config.toml
n_layer = 9
d_model = 256
n_head = 2
n_kv_head = 2
head_dim = 128
d_mlp = 1024
vocab_size = 4096
activation = "squared_relu"
norm = "rmsnorm"
norm_place = "pre"
norm_eps = 1e-05
positions = "rope"
rope_base = 10000.0
rope_fraction = 1.0
qk_norm = true
attn_scale = 0.104
bias = "none"
tie_embeddings = false
parallel_block = false
extras = ["capped logits"]
init = "trunc"
init_std_qkv = 0.0296
init_std_o = 0.00699
init_std_up = 0.0296
init_std_down = 0.00349
optimizer = "soap_variant"
lr = 0.00538
beta1 = 0.95
beta2 = 0.95
weight_decay = 0.12
lr_head = 0.00779
grad_clip = 0.5
warmup_steps = 66
schedule = "wsd"
decay_fraction = 1.0
decay_shape = "linear"
final_lr_fraction = 0.0
batch_tokens = 131072
seq_len = 1024
doc_mask = true
train_tokens = 382100000
steps = 2916
dataset = "wikipedia_en"
Each number is 50 + 10 x the weight over its row's rms, rounded and kept within 0 to 99. Layers, rows and columns count from 0. The size before them is the row's rms in percent of the matrix's.

# layer 6 MLP up, 1024x256, rms 0.0987, rows 0-99, columns 32-63
104:34 44 62 54 43 29 47 65 57 55 49 43 47 45 34 52 35 71 54 62 55 61 51 66 52 56 33 46 64 56 54 54
096:42 48 51 56 48 61 54 65 53 53 59 54 63 69 69 36 38 56 49 51 57 52 45 68 36 50 46 62 41 52 39 55
103:56 58 40 58 37 41 44 51 50 31 69 70 57 57 46 55 58 52 43 34 57 49 53 45 60 73 45 40 42 36 37 48
101:56 58 49 53 60 64 43 41 63 51 57 51 53 45 48 38 47 44 30 55 44 74 40 29 54 59 53 50 72 68 49 62
101:44 34 34 53 53 80 56 49 61 60 47 58 51 70 64 38 62 59 44 54 47 50 48 39 44 67 46 53 66 30 53 44
108:43 58 46 39 37 50 46 53 58 57 64 58 49 33 63 48 45 49 36 51 43 50 36 40 40 47 53 47 45 55 35 37
103:50 33 48 65 50 44 43 36 57 48 57 57 47 61 56 37 53 46 47 53 56 44 40 60 42 40 48 39 57 54 54 59
090:52 59 54 58 44 48 50 35 35 55 43 53 48 65 34 58 58 44 62 54 40 59 56 45 50 66 45 47 47 52 47 55
094:45 58 50 44 42 59 69 60 39 56 55 50 50 54 47 49 64 58 42 40 49 59 55 26 68 56 48 58 50 52 20 50
099:56 24 55 47 44 33 49 57 60 49 63 36 65 41 55 42 47 53 54 49 60 43 48 67 58 44 53 49 56 45 48 63
090:44 52 38 71 54 48 55 45 44 41 66 47 52 52 52 47 47 58 34 55 41 65 47 48 46 64 51 32 59 68 56 62
097:55 41 20 53 56 42 66 47 52 45 39 50 45 37 53 59 57 46 58 50 41 46 52 45 47 54 42 28 38 44 57 52
101:48 49 46 43 47 39 36 56 53 48 48 40 47 56 52 37 45 31 47 47 53 43 64 59 63 55 54 63 66 62 49 66
101:70 33 49 50 47 70 62 42 60 55 48 44 54 47 59 53 47 50 48 54 53 61 40 45 28 36 61 53 58 35 50 65
101:38 47 60 49 54 38 61 55 51 51 54 53 52 56 63 61 64 49 54 66 56 65 59 53 48 73 57 62 50 47 62 51
100:53 65 54 48 56 32 60 69 45 43 48 54 44 52 45 40 42 62 28 53 54 52 28 63 52 64 51 60 57 36 43 67
094:54 52 51 43 65 45 55 45 46 48 48 53 28 64 76 75 45 58 48 45 25 71 56 59 45 35 41 51 46 40 54 44
103:53 46 38 58 52 54 58 66 61 39 35 26 49 53 56 53 62 48 59 64 54 43 32 53 62 56 58 69 47 31 45 54
103:38 53 47 47 60 42 48 49 60 35 57 41 58 53 36 75 34 59 58 66 55 49 46 26 48 32 24 59 49 39 47 73
102:56 55 41 39 55 59 51 67 60 53 63 43 58 73 33 36 37 58 37 52 53 55 53 52 50 51 47 58 51 50 33 54
108:40 55 46 43 52 42 44 48 54 50 52 67 48 51 51 37 46 28 54 76 33 50 65 57 48 55 35 57 53 65 35 51
102:65 51 52 65 40 31 55 50 35 43 64 43 48 50 44 46 56 60 62 56 49 41 38 39 25 61 36 57 50 38 47 51
102:41 53 30 54 40 61 43 50 58 54 51 44 46 66 49 75 43 62 45 70 32 65 36 45 40 56 46 47 33 50 49 40
102:43 48 56 57 49 61 70 63 57 38 52 72 46 47 47 37 36 37 58 36 66 50 26 54 38 66 60 40 44 50 52 51
108:44 56 64 33 48 53 49 50 66 34 48 52 55 63 41 52 53 41 39 46 28 64 43 56 59 57 55 38 72 51 51 45
097:58 51 45 62 47 51 63 73 43 63 25 54 56 48 49 72 64 59 71 71 43 54 31 52 48 49 57 64 38 63 44 53
100:56 54 36 47 53 49 65 59 58 26 69 59 37 36 58 48 62 48 63 39 59 30 32 41 44 52 63 46 38 47 45 64
094:50 44 40 52 35 42 60 52 58 49 64 52 63 49 44 39 41 63 48 40 54 54 38 43 58 47 50 66 56 44 52 52
097:45 61 44 60 56 53 45 50 55 60 48 39 46 62 47 60 53 69 49 60 41 68 59 48 37 45 56 50 36 52 28 47
101:61 36 33 54 45 27 61 43 43 47 42 44 59 53 54 46 48 55 50 41 56 49 35 57 42 43 42 52 39 62 57 55
101:36 43 38 35 36 41 51 51 52 44 63 38 46 47 58 62 46 45 66 53 53 48 45 57 36 48 67 65 49 50 53 14
102:38 57 31 39 41 55 36 46 53 45 57 49 50 48 64 58 44 28 58 48 65 49 41 73 35 49 50 50 62 57 56 38
095:31 24 52 36 55 47 54 50 68 35 43 44 56 47 63 42 58 64 76 53 50 19 28 59 43 46 28 57 48 48 53 47
090:57 43 28 57 64 48 57 29 58 68 52 39 54 48 55 34 59 46 46 40 36 54 49 38 40 52 41 65 60 55 50 52
097:68 44 64 60 51 36 50 46 54 39 59 53 51 62 60 34 40 53 34 39 63 59 68 45 37 39 47 62 51 44 41 40
097:55 43 75 44 66 61 45 35 54 54 42 50 51 24 60 84 49 34 42 58 49 53 54 47 50 54 36 55 64 45 54 35
115:58 50 46 53 53 65 63 42 40 55 60 38 48 50 52 53 57 58 57 55 41 42 37 40 39 55 60 53 52 57 55 49
086:50 43 48 62 42 47 55 53 57 50 41 63 37 58 47 62 63 49 43 38 57 54 56 38 72 56 75 46 58 65 47 43
102:63 47 33 40 44 55 47 45 57 35 44 39 35 50 45 48 42 54 53 48 30 73 55 40 50 58 62 66 67 33 53 68
101:60 41 75 62 40 32 34 52 46 44 47 53 61 66 58 56 54 42 64 68 60 65 65 63 63 39 56 31 38 46 52 48
100:55 41 30 60 62 42 38 38 64 50 51 41 58 55 48 57 57 43 41 45 44 33 54 61 51 60 57 55 53 40 65 33
100:56 67 53 34 63 41 52 49 70 44 46 43 60 49 40 61 45 48 55 55 51 48 27 56 53 55 52 75 60 56 52 42
096:60 56 42 57 49 48 55 46 70 51 50 54 40 74 49 31 58 66 72 47 42 26 53 39 59 40 48 48 47 48 34 61
094:56 48 50 39 58 51 35 47 64 62 59 51 49 43 45 59 48 57 54 41 45 47 40 49 60 42 48 49 55 50 42 60
105:55 45 56 53 58 59 49 46 41 48 76 90 66 71 60 61 49 58 64 55 68 50 41 51 54 43 57 39 39 66 62 56
098:56 47 52 41 60 58 55 34 54 64 34 34 49 60 55 56 54 51 60 51 50 49 50 37 44 42 56 36 73 45 64 72
103:40 43 45 46 59 47 39 62 47 53 62 54 55 69 62 52 31 52 67 50 57 49 54 66 54 52 51 65 37 58 52 53
105:44 44 53 52 37 64 43 48 63 50 59 49 45 66 36 44 40 52 60 48 51 56 50 59 65 59 32 43 42 44 43 37
091:48 53 45 44 58 42 60 47 61 47 55 48 59 46 52 51 48 50 49 48 58 54 54 40 57 39 49 36 48 59 34 39
097:48 45 42 51 31 67 34 48 66 51 36 53 47 44 37 62 57 54 43 52 30 40 57 58 46 79 51 45 48 60 53 51
100:53 32 45 49 37 63 51 53 75 39 41 48 37 57 50 35 57 41 68 41 45 48 50 55 50 45 45 35 49 56 55 58
099:23 62 52 36 62 47 43 46 62 28 47 47 55 61 49 50 36 47 44 57 54 37 51 61 50 41 56 62 43 44 54 55
129:51 38 71 72 53 53 63 60 42 44 43 58 45 41 48 31 41 57 62 30 52 48 65 53 38 53 36 53 66 51 49 48
100:64 46 60 56 54 51 51 69 71 63 55 43 41 67 37 36 35 43 34 52 42 59 60 59 64 59 44 30 49 49 55 52
116:44 44 40 64 59 47 48 32 66 47 45 30 57 44 66 55 39 50 43 43 50 53 46 51 62 45 62 61 52 49 53 53
093:55 51 48 59 58 44 50 59 63 58 49 58 29 64 54 22 57 47 47 60 60 59 44 66 35 47 40 49 43 49 56 54
081:59 36 50 47 42 34 71 38 43 44 41 44 55 65 52 57 52 70 51 48 46 46 56 54 49 54 47 42 32 36 57 57
105:40 50 50 52 69 36 57 55 48 54 56 48 45 42 58 51 41 69 60 38 34 51 36 46 61 44 56 46 45 45 53 47
093:48 62 38 50 31 40 50 44 47 49 58 32 39 45 57 55 50 59 45 57 42 41 50 60 49 30 65 57 51 57 64 42
093:72 42 47 70 59 48 36 40 67 50 43 57 48 34 42 44 70 60 51 47 36 62 35 38 64 51 60 40 54 43 49 42
095:47 36 35 57 47 70 54 46 79 33 35 44 56 51 49 71 49 47 44 74 48 35 46 65 64 67 51 51 43 34 33 47
088:37 48 58 38 51 59 50 47 60 60 44 36 52 44 49 42 64 30 55 36 54 30 53 61 40 37 60 38 69 54 52 50
093:42 38 48 49 55 37 38 59 59 36 36 39 44 52 53 51 55 42 54 40 73 52 37 62 37 53 64 63 44 60 41 55
105:77 38 33 44 57 68 52 41 72 52 43 48 65 69 47 48 63 42 47 55 45 48 59 51 59 42 45 31 56 56 47 30
103:63 51 45 33 60 47 49 47 43 46 54 51 56 70 46 67 45 60 45 41 37 39 67 59 55 62 57 25 64 37 74 63
103:61 59 61 55 58 52 46 41 52 47 59 56 62 47 61 27 38 25 61 38 36 55 70 38 56 50 52 46 48 46 56 40
105:44 49 62 45 50 48 41 47 59 57 48 43 62 26 63 47 38 59 36 77 41 58 52 54 51 63 56 46 53 41 54 42
097:48 59 49 55 50 41 51 58 68 48 48 46 78 48 45 45 70 51 43 51 62 55 57 58 45 39 70 35 29 62 53 42
102:39 50 43 41 43 44 53 39 66 49 52 62 42 54 40 54 58 48 28 64 50 53 47 40 60 23 63 42 43 62 52 45
105:51 48 67 34 55 44 45 53 57 62 52 62 51 44 46 47 51 63 53 33 41 55 65 49 42 45 55 45 42 69 54 43
101:46 50 66 39 42 51 47 47 50 42 44 43 76 55 62 33 42 35 51 77 50 44 36 56 57 48 43 47 45 46 76 34
108:46 53 44 46 63 64 48 51 33 50 47 47 54 51 51 46 64 48 49 37 67 48 68 41 57 43 41 35 59 41 50 50
094:36 47 46 38 49 59 49 44 44 42 52 53 65 39 56 55 48 40 41 40 71 72 60 39 37 49 45 22 37 40 51 49
097:44 39 42 54 54 44 63 59 55 35 54 41 49 37 68 35 33 62 36 54 57 67 67 59 66 56 37 60 52 37 42 36
107:68 63 55 32 67 58 55 52 50 34 66 35 54 37 53 53 53 70 70 56 39 38 50 67 46 48 61 37 44 52 50 70
100:29 46 47 47 61 53 56 56 60 49 37 62 66 47 49 65 50 34 43 69 51 66 52 38 55 39 38 49 64 62 52 46
084:41 38 37 59 40 59 64 52 56 60 52 59 34 66 59 62 55 44 58 35 28 58 40 58 40 49 57 43 55 55 63 60
109:62 48 53 54 42 41 56 41 38 57 40 55 27 49 59 42 49 54 51 47 59 48 49 68 54 43 48 35 39 47 62 47
100:36 64 40 40 55 57 33 63 70 42 35 60 47 61 49 42 55 62 53 35 48 60 54 53 52 45 30 39 44 36 37 45
099:53 54 62 63 59 50 69 41 53 65 39 52 41 55 36 56 45 67 35 54 53 59 52 56 42 36 55 65 54 63 35 58
097:37 43 61 42 59 49 33 60 56 63 64 22 35 46 44 63 54 36 57 42 55 55 65 42 44 62 41 45 58 46 64 42
101:61 46 55 41 57 53 48 74 62 53 49 43 32 50 42 38 48 40 48 67 50 53 52 49 49 41 37 53 51 33 73 56
106:54 45 53 53 59 54 69 34 47 37 53 39 43 48 69 44 46 58 49 54 49 57 38 48 52 39 37 57 56 41 64 55
096:58 60 43 57 45 66 63 48 54 52 63 44 38 49 55 45 50 62 52 51 52 55 57 45 37 52 52 40 45 54 38 44
104:61 45 59 55 72 60 46 56 52 28 40 49 43 51 56 50 42 48 42 58 51 49 63 68 22 61 46 61 36 42 44 76
102:44 46 52 42 65 51 70 72 70 35 57 47 69 69 33 30 36 54 56 66 64 61 66 52 49 24 51 45 44 61 44 53
103:52 51 58 59 62 39 55 63 23 35 63 56 55 56 64 21 59 37 50 50 41 34 35 59 59 50 49 65 39 51 66 59
100:48 40 56 33 59 47 54 54 55 49 43 58 41 51 24 41 53 55 58 29 41 50 50 52 42 63 64 37 56 54 30 39
095:43 49 58 33 49 33 54 43 48 34 51 34 37 43 51 43 49 53 50 42 54 41 64 48 66 55 39 55 54 39 20 48
095:42 54 61 46 52 41 57 52 52 54 44 61 53 53 41 25 50 54 53 43 72 52 51 43 46 38 42 55 46 49 45 71
100:30 49 31 37 56 50 61 51 48 57 48 53 60 66 42 43 58 42 34 43 38 52 49 22 56 62 60 36 43 36 60 59
100:31 34 47 40 57 45 56 60 50 33 66 65 46 50 53 53 53 44 51 61 46 53 48 47 55 47 43 41 60 34 48 50
106:47 50 62 43 63 57 68 59 59 64 58 24 52 51 57 56 54 51 49 41 42 43 55 55 60 40 54 59 28 67 40 48
093:58 50 52 39 57 38 49 66 53 64 30 67 56 45 51 41 45 53 67 21 47 54 42 59 53 52 44 49 57 64 54 43
096:45 29 59 52 63 53 46 54 49 50 50 60 37 55 48 30 47 60 61 39 58 37 62 55 55 55 41 53 56 39 45 56
096:50 31 70 53 46 46 61 46 51 65 54 40 39 32 55 46 40 46 49 53 55 67 54 47 54 57 52 49 51 67 41 44
103:42 42 74 46 53 49 37 44 58 42 56 45 40 41 53 37 64 73 50 67 54 72 61 43 54 52 40 48 62 47 24 49
098:59 33 30 42 60 46 36 48 41 41 54 41 44 45 48 55 45 54 51 54 54 54 56 48 48 47 48 52 51 47 43 41
106:55 61 43 53 69 59 54 33 66 43 52 46 39 44 68 65 48 64 49 53 66 59 42 64 47 66 66 67 66 37 64 48
102:48 54 42 31 23 41 43 65 50 60 82 45 53 56 61 37 58 55 56 57 41 29 35 55 51 57 47 54 46 42 47 48